{
  "num_hidden_layers": 16,
  "hidden_size": 192,
  "num_attention_heads": 2,
  "num_key_value_heads": 2,
  "head_dim": 96,
  "intermediate_size": 1536,
  "vocab_size": 1024,
  "hidden_act": "relu",
  "norm": "layernorm",
  "norm_place": "pre",
  "norm_eps": 1e-06,
  "positions": "learned",
  "qk_norm": false,
  "attn_scale": 0.102,
  "bias": "all",
  "tie_word_embeddings": true,
  "parallel_block": false,
  "init": "normal",
  "init_std_qkv": 0.0201,
  "init_std_o": 0.00356,
  "init_std_up": 0.0201,
  "init_std_down": 0.00356,
  "optimizer": "muon_variant",
  "learning_rate": 0.00676,
  "lr_mult_o": 4.0,
  "beta1": 0.95,
  "lr_head": 0.00789,
  "max_grad_norm": 2.0,
  "warmup_steps": 200,
  "schedule": "wsd",
  "decay_fraction": 0.884,
  "decay_shape": "linear",
  "final_lr_fraction": 0.1,
  "batch_tokens": [65536, 131072, 262144],
  "max_seq_len": 768,
  "doc_mask": true,
  "train_tokens": 407000000,
  "max_steps": 2741,
  "dataset": "wikipedia_en"
}
Each number is 500 + 40 x the weight over the matrix's rms, rounded and kept within 0 to 999. Layers, rows and columns count from 0. Numbers have three digits each.

# down: layer 13 MLP down (transposed), 1536x192, rms 0.0463, rows 481-540, columns 96-143
# up: layer 13 MLP up, 1536x192, rms 0.12, rows 482-541, columns 96-143
down481:474519516508459557477464430459514479419492522490439570505527525456469443526476482485573541535500492514420588487436594485491488470484530527523504
up482:451461492457436541535512538471462535476507534443505495524502490505441541546492488551489529487521410384545479523483466453532493545505447503480463
down482:526489570517493475482462552474569527484524565531481536521457548436571485459523444459465536501559476549518413490479567601476533498541559501504504
up483:515456528482542495530490591471433488460496465585478505592558518522495524525527495504544402556556496501425447529476446560445479453496511430585506
down483:524541502515421549415532428571434501518507563497394504498454517444514528529561520440536450468471491579516447559489457482505542476504427470437448
up484:532512533454463502491543596510546521530422463476536588508521476460431479445420467510525531470476541496477489527532475546512548443501497501468537
down484:507503464489495569494526549519499489475526534506515527531460529543571485421439475489450522518435505488465496529588472522491571492534477527432545
up485:416535510434442528530489500438541508442473537525508468462450496455552449554493539528551564470538531443561487509509488494511465530485470464482462
down485:533510466568460496485513502510532513510544459438473500490569509530448504531544455521460495474439496535475469562539575418511521534554434530463491
up486:537515495501510487574548463482545554495477492521569439501508534444462530515512505475478503485456454523498487543535493516527471482460469486526479
down486:521470438491500483495448533535484547449530453511480488460478491391478493598568494522485527518555545499519429495484452472456494445551515511545543
up487:483500478517438462480510507502444480479513478459498523518517576522557552461561478451547488521446447489520522447611526503539497495505506454515469
down487:479535520460557535503463498509472435530561544542486547525470594571517572545477494539536480487521467510531385500513512480520438519496523499493506
up488:540461441483557519543472509483517536494442440513471535515514520470523508509446440442522559523494490563482535569511505496525578448570495450450498
down488:501437547485503482517549549492489387501478542520514465506485530508477489387478497492489536503539536478480525484485500514425455524489493543490478
up489:500514447451539483527574467546536518442552424486501499463532510442432528476533497393484472490596507454535457438465486518538493519406510564525504
down489:451510426491544476494447489530451502506575487442448530458472455499477597564510507537533547588423505425523487538545484552470497511512501501486474
up490:549550483561521544455625509512491529536472526460437531417574582505545590475471493422532523473450393526433551515518530561527534482582513543553474
down490:474442525511456469483471504495494496578473514506459484480476499606579470560441535443487482534515403496604458502526532454482446533514502478551546
up491:467505469587496464517522483521521537488529561486530459457520478436452468396520519475466495522514541450471482518518463490449456468503522514469537
down491:457559506565460538557474546379506563428548512569536552489563493463479554465472522518498508482535478452494471441531521500523489510502518455530501
up492:606487525523505511467556527522475501419538550516500466515477501495516470484539538467540566447529564471466514444523482559471490493441555394522484
down492:496538517485493469471513536512496545570481490536446542494517510449497477563531599423550461519459493412536426534442513495552532530495552602423474
up493:479489544471486464525514500420484524459463424476511401506541483482459534554432551447469491418522507558518497565526522470453482536526533537482522
down493:539509493475403501522433495508526527502499543571468509493542473507506506534553513480464442506472491479554485580468459452566481527502528486454462
up494:497506520513529479534495489503475489527541517498486502439481509444464479513513523504433463522417491474516513493443512548455522449504510537490510
down494:496531514411467512456569449434537532525496547533499524526506522559554475498473417487537552460517459523478444553481469405522512534508533534529520
up495:564522421513479443529567461526556561586420528545527472442525532517434499536510500525531524484457497523472507504513465636522476488445543479539450
down495:463506481514443464499515542500431486442514529560574496535533508452553569525475540508513513475426472403489423438538477494442504506499464458516577
up496:509437501472494513507592500491519611498454514563469535469493521428484463495519495540488586519443492477458567483513449496465548485522500435452517
down496:537495560407469531507469560561537531470524569462604418631370481467466463500536389517460499517545482468494515493495455480508467539423501511522489
up497:514408484505476532482493469516494483539479487521608517502509497530471447503449554559473492514463480488539427466509505541437545532512526548412444
down497:444476582490526494498355413563525484542474512529499510459471513456502479525488542541486398466532570538447465480435531529506551428587554504521497
up498:490553576530507497531537499565582505542501529489444538510544509533524490545479462473566513506509456478427495531525526529584479469506528536479427
down498:522442452478434538499482497507455445572460469468570510502527489528461530466488510501497552502499440555503385448536478481482510524528526464499534
up499:483453453473514543542459549485515534522472419545546480527436628543567489556504572449539458532513488505555432464425533527529503481399480471510481
down499:547514449488550493408582496572480470481447496519560479422549432452483581458512467546527510445547462490436529534474543450564499468463463565553483
up500:485466564465465524546517531584450575550454564462484507493487526548562477501559466478589501524524389512498459480575502505482510494399494541513480
down500:546461503533576472528477501508501521508489518490408457471474555492603502468597498504462546467483549498486476505563479546475439496514531430432420
up501:494520516465485515485531516485547511487493502571496504407522487485527502533509609510546515488431461458480475456531542464381573450534527478429541
down501:567520501560522506458411480418475528517604520555424445546524479481584525542504448434452519459503459526481554556487429509484498553504545479540525
up502:541504492474570499528495487494594488504451513504486537536502537539453476560489557510490440554537488514458481484501535479572484427482472483533525
down502:537546541524427450564513548522501438468548497453495512429480439526545522486492534497422557500464479521523511523465485490553579459478501450466539
up503:461449556475489475469513492483541492461534538532539536489535491422390465439423462477519495486475496441488452539471429476602579482466600430506546
down503:466476485518555533504523491547558458466597509484461520424514473478547502458460487521502492568553463507533465501557461502501397473503491435448578
up504:468502478578463536571455562486527535521517491542480496481485529447614503493488489450469482459538503408488453477519531523452468577464497532511452
down504:598476498528514530492503442516474473461531447490555488500508402524517482521467512543460547503483483556530483549466453524555489492454492496484426
up505:509467511470495547467448578491470523545498414573452525520503532488461442484505422466474525487470510509495497495441524441502544541528523458522439
down505:415484475549470489531468502498518458460533506517494542479447492461461609489527504549501461528535475535466453502593497555509472514460523563464559
up506:535440508485470455535489494507482576527549561485485467469528461475428533582532464439504501476550586436472449531525509517481509500491486499529463
down506:559474461484482589489480523443484496528558445512420486551466435512484516447497537496556515543477502487526447518478484449566582507570510492492545
up507:512427482442534474483546502537527518518463473527562453456514517576549508496554483528508367414507542544404472514482443478525498467483504495504501
down507:481493575509540487506517502574420538489516547448565451426526477530475448481535499518475472472439419428516573488494512536498449521480545541421431
up508:523493538480430470482511455554535461510448529456518507460587533534521370479467480550460432468541488474424485522447511528500492468423487541506475
down508:507522475473536487498524578452508558530437502467484435538515500485433574491490462515520552440504495519517513456521513545547513547556592516442434
up509:522444460439510449483453461394499519514515450555545424594507554522567531517543493531497483540510520507512462548501569469510465547474490460466495
down509:513504460502476534442535508545395416507500536519492564509497461462552475426504549530475480495518516459455526533511457511529491486487448482463475
up510:534417468502437469510488537486449482459421580500535512468532533501528543458565505499535503480506458491478467519432512442564512551453497484453489
down510:558523479466485489494490548488514516490477457472535534470496495557475478462472517533507532441415559478522550459451507509526487487484542539466581
up511:540557512505526491510515477487506497439520451535492487503469533497479532538503496504512539440493498533453468551490527539507492497464494497544530
down511:524482503473466527533525554448524462491448446512436504522538417448493513541574555482568495475465544434522462507453529505507484514498488528449458
up512:486469418502558509533566553489503503500559550542456447492504492491500497509599516493545530494524455501485497498531460543404516439451460533550523
down512:534434512579494526543550502535453493571496475496554506524523582454479534403527469531495478456533512533491509516490501573467468517435464446428517
up513:433436476469520546499551572492421538515551592398473582489504487522452471506542517600569487530596483481481482444498507566477508456458515491470434
down513:509532428458519491560497451539472548436570528540391453523471494509511539501497523456525493553577516487473581467429529457508482521526456486491470
up514:469527539534554587474492557513500502477482557500584498482535522503423493534478541562531456440525510502507444448503484536462498500554553463503456
down514:517464528452516499531462463549488559500514526496509502542533545542516494561520511513482487524543492470472519484531425524415479488441437476506492
up515:488471501482452507464485509516472456495488501498593514546600489568486422494498518501501533462474553482507607511486574489546505573508495490457477
down515:548532496523455514501537428479491456467515492553494533521433517409409480412542506459497494475532499462470489447412479484488515446544522485545493
up516:480536542499487496512510464512482521498498480464457534500508515516440506516488513422491504527503491496497522520452446448527494556482513498536481
down516:492525423515489500549533501456515561532495500548497523521526531422487471470454519446491489516528533519492519500491522464474441507479480493557525
up517:509554473585446442423462495472499588544476485531562459398536491486478552531502447462516537465496528453504517499560542436503474462418508531476469
down517:512444462548466420547421398396502501520457460415477522550501577498536513554476498544553492510488443522431499484465584528338498451451490542514573
up518:519504512505489464513499509538543481542552515479543511525596424474467483553432546542466536454460519455491444501434458445535440482458462457458398
down518:527488457492508495527440605476535492543563577471478445484457530474585476430527481471435432489488457439487527512503566500524498524522523435527529
up519:554466481494547506496563555532509489479410516505509504524514476500487468492511494471602511501456489553509526487480492452563495480542465479531558
down519:502493490504427509490526508494487491519472481590540539537539517483488551562490526515441474455504488374543488529519473469464455526511469489464527
up520:500552458476474516486582525541505542497534418516551458454462547484468570474459450547544449528557482495487441528567492479494520576510601542530490
down520:474451496578513498484506475487413482591559492531501458513484509503478476446456528505487450510476524480516503462478457503457424442489493448563544
up521:413479554459591491470514453458546429546456468477537466503491528569510555464475441473510461481478418505531439517487526524530463459476446427573514
down521:589536431528525583568567393528481505468503486443480494487475492477501568444486516461555504505408418510494526465509435473568501487555442476517564
up522:451461528485477529549518543456483485511482487449550587466522495552468485532438505484539510507490496508498523454512505478443432547516518579581482
down522:460446491553516534438546429589480482525455575457499526487456520496543521496432482442517543506496524528465543503474491470508458594509435445520495
up523:471475540539443507469507605482550501501461489530497493418539460502526485494519553450555543460526454562557436457516421482473430430512494498480507
down523:442457502454498511528452485483535440495524491486503482499480494517556410562531551514510468505504555528503483458484430537502503508436518530496514
up524:514455444520438517483467631537547548473527491488490476541512483516517512543616439511512490497499506512552493535464464506494533518421475459511461
down524:530585484555479519458501552540466427453628473499518549490439438504468523534471541591455472475539504525508511530398468536459490470598475545515502
up525:496464526481465514551537503504540510461553464440471526437492499554518486493482537492508516494464475437473521555462428421484541533453485511497484
down525:504470488509517491482500492481482492532474433568505493582517498457508500510516472457520515483501508565559523457457528503498477436534460537463545
up526:553548506499530525554481524469560536462483470429472571591467521492518469446479482565580541517490505495539472485551554484519468534421535490500496
down526:562578541527525590542457570506530542522560567523469548489513438461584551451536507511501477496457566439475547437549546434446558484523466461575490
up527:527497470507513569445491502593462463429502518529502523456487516498491500439563459485445481522536486465529531574485511562457515523479479484533501
down527:552534549486514408486551506477520499534456476487488495568528454511517560525484544518518476474513521547513474445503501510506544576484492445513451
up528:563453513547493529467530517498575512528504538532464534478448494511543510525575472511444584546509454465427450571504504385496484485479479489520482
down528:508443559493525460473606525495520500481526452491461446447492461568540484483574503502516491481544514558552502466535550543509557495481499468496482
up529:486467461574517466537547514486599524461480526511463474396530518468540472527510451572481526496540558473477481420507551510533475519499481503531468
down529:511439480495519379489599500467478470541515466531436494471484473536453495473520500556494455476466508561463439417552500548543524515466491453517523
up530:541436537515476465520558591487437522530514514486485552413540475493446496611410502478502475486514485495514458494468503464399549530571493515586530
down530:418542507534551467516488522412486529484516490499473474563508498555550454477578481498563501490504531581483431443559494467473507477403594550497537
up531:516513443456466502570456501512541479542424505443467515528469535539471471455523471510504519476531519484459476534536543446450516445529498484509462
down531:476522528517504552474472564481470536561512436568484491425547502434401443480576489459528522505505503480493507566513498468534464540517424506509465
up532:538462438480499474516533491473524532508464421536444463611528531496452458548427555495530520513509531485482482472468481520473443568477485449471532
down532:476516514460499514507488422553442507508492538483501539492485465503472435539498457507504522485472528509613512495476495492488533544485524466421620
up533:473487529499492489493486470507540507451495513545554548490487526486487466518485512483537496488519445456499481584498471477482478481489468508551488
down533:424540523524504489526491462599517497526457542498463512518426535510525536511427518553548526489462496419517524464482539499477457440547430517484552
up534:481455495409503516515437551533465528564465466508433495510527571514483532521529545406563592481555481481565464511534448497554506471533488513504416
down534:526424423539467513496495437461498485493524520480514518506489502543430470479574410480496515535477507499416519523527454564497475509488446483620500
up535:502471473482550564497498440552496486563445544496440546499507453519490520514592426516557467478548465383549498482426473494493431469554469516541489
down535:504518470513533480538499491576518394524503504476563510501492455510427510501501462414470488479536482471538525547562515529435499517475530463485536
up536:486513448537488462542495520601439512501551471535510609442555478481456451515506462484480502413486495514447458466496443511450499470538519547452488
down536:539535509441505517490515464525509466512467569493467530476427485450544529516477509526536470454498484465510450537505488510503540565490525550444445
up537:581489515462462467528483505440508549523530526569495576474581537473431429404410474480548574463510555462502506500497436487465616577497496487496543
down537:507471478585455450440497506494559511434476553449434497503519553446553589430554502587534447450472551499425521457533541448477534517481418427465434
up538:428501528420531505495463478470479510479511519498442452508529546499512490472502514465496435474543552474434491593503534514534485540529476478522477
down538:520490495561507478447526541468442505519489492563543540534549443502520517504472516488523502540418486518454513492547463499534498485536499599481513
up539:501561528478490487424470566529517553516463494440557511518537519443507568452494474495528522518488504406462503514528404460457429509488542501470468
down539:488510434477483482498517448459472541427500525523503529535478519498507525519441479597416434513507464538439410528489489461444462539494512431449474
up540:465516571427551499475492528458486480557439513481464448466450436511454501535573489502505501501491506540502514533507514488531513532550493557540514
down540:585483498505476514494523496588496515529456479500517472540529498496537523554424514528501544487481475500506480531451481505437486454502504485448499
up541:537431586538469523559448556503428495560460521460499486421493507504443477453586434476530427446539539436504541503440514481527491544563525443418521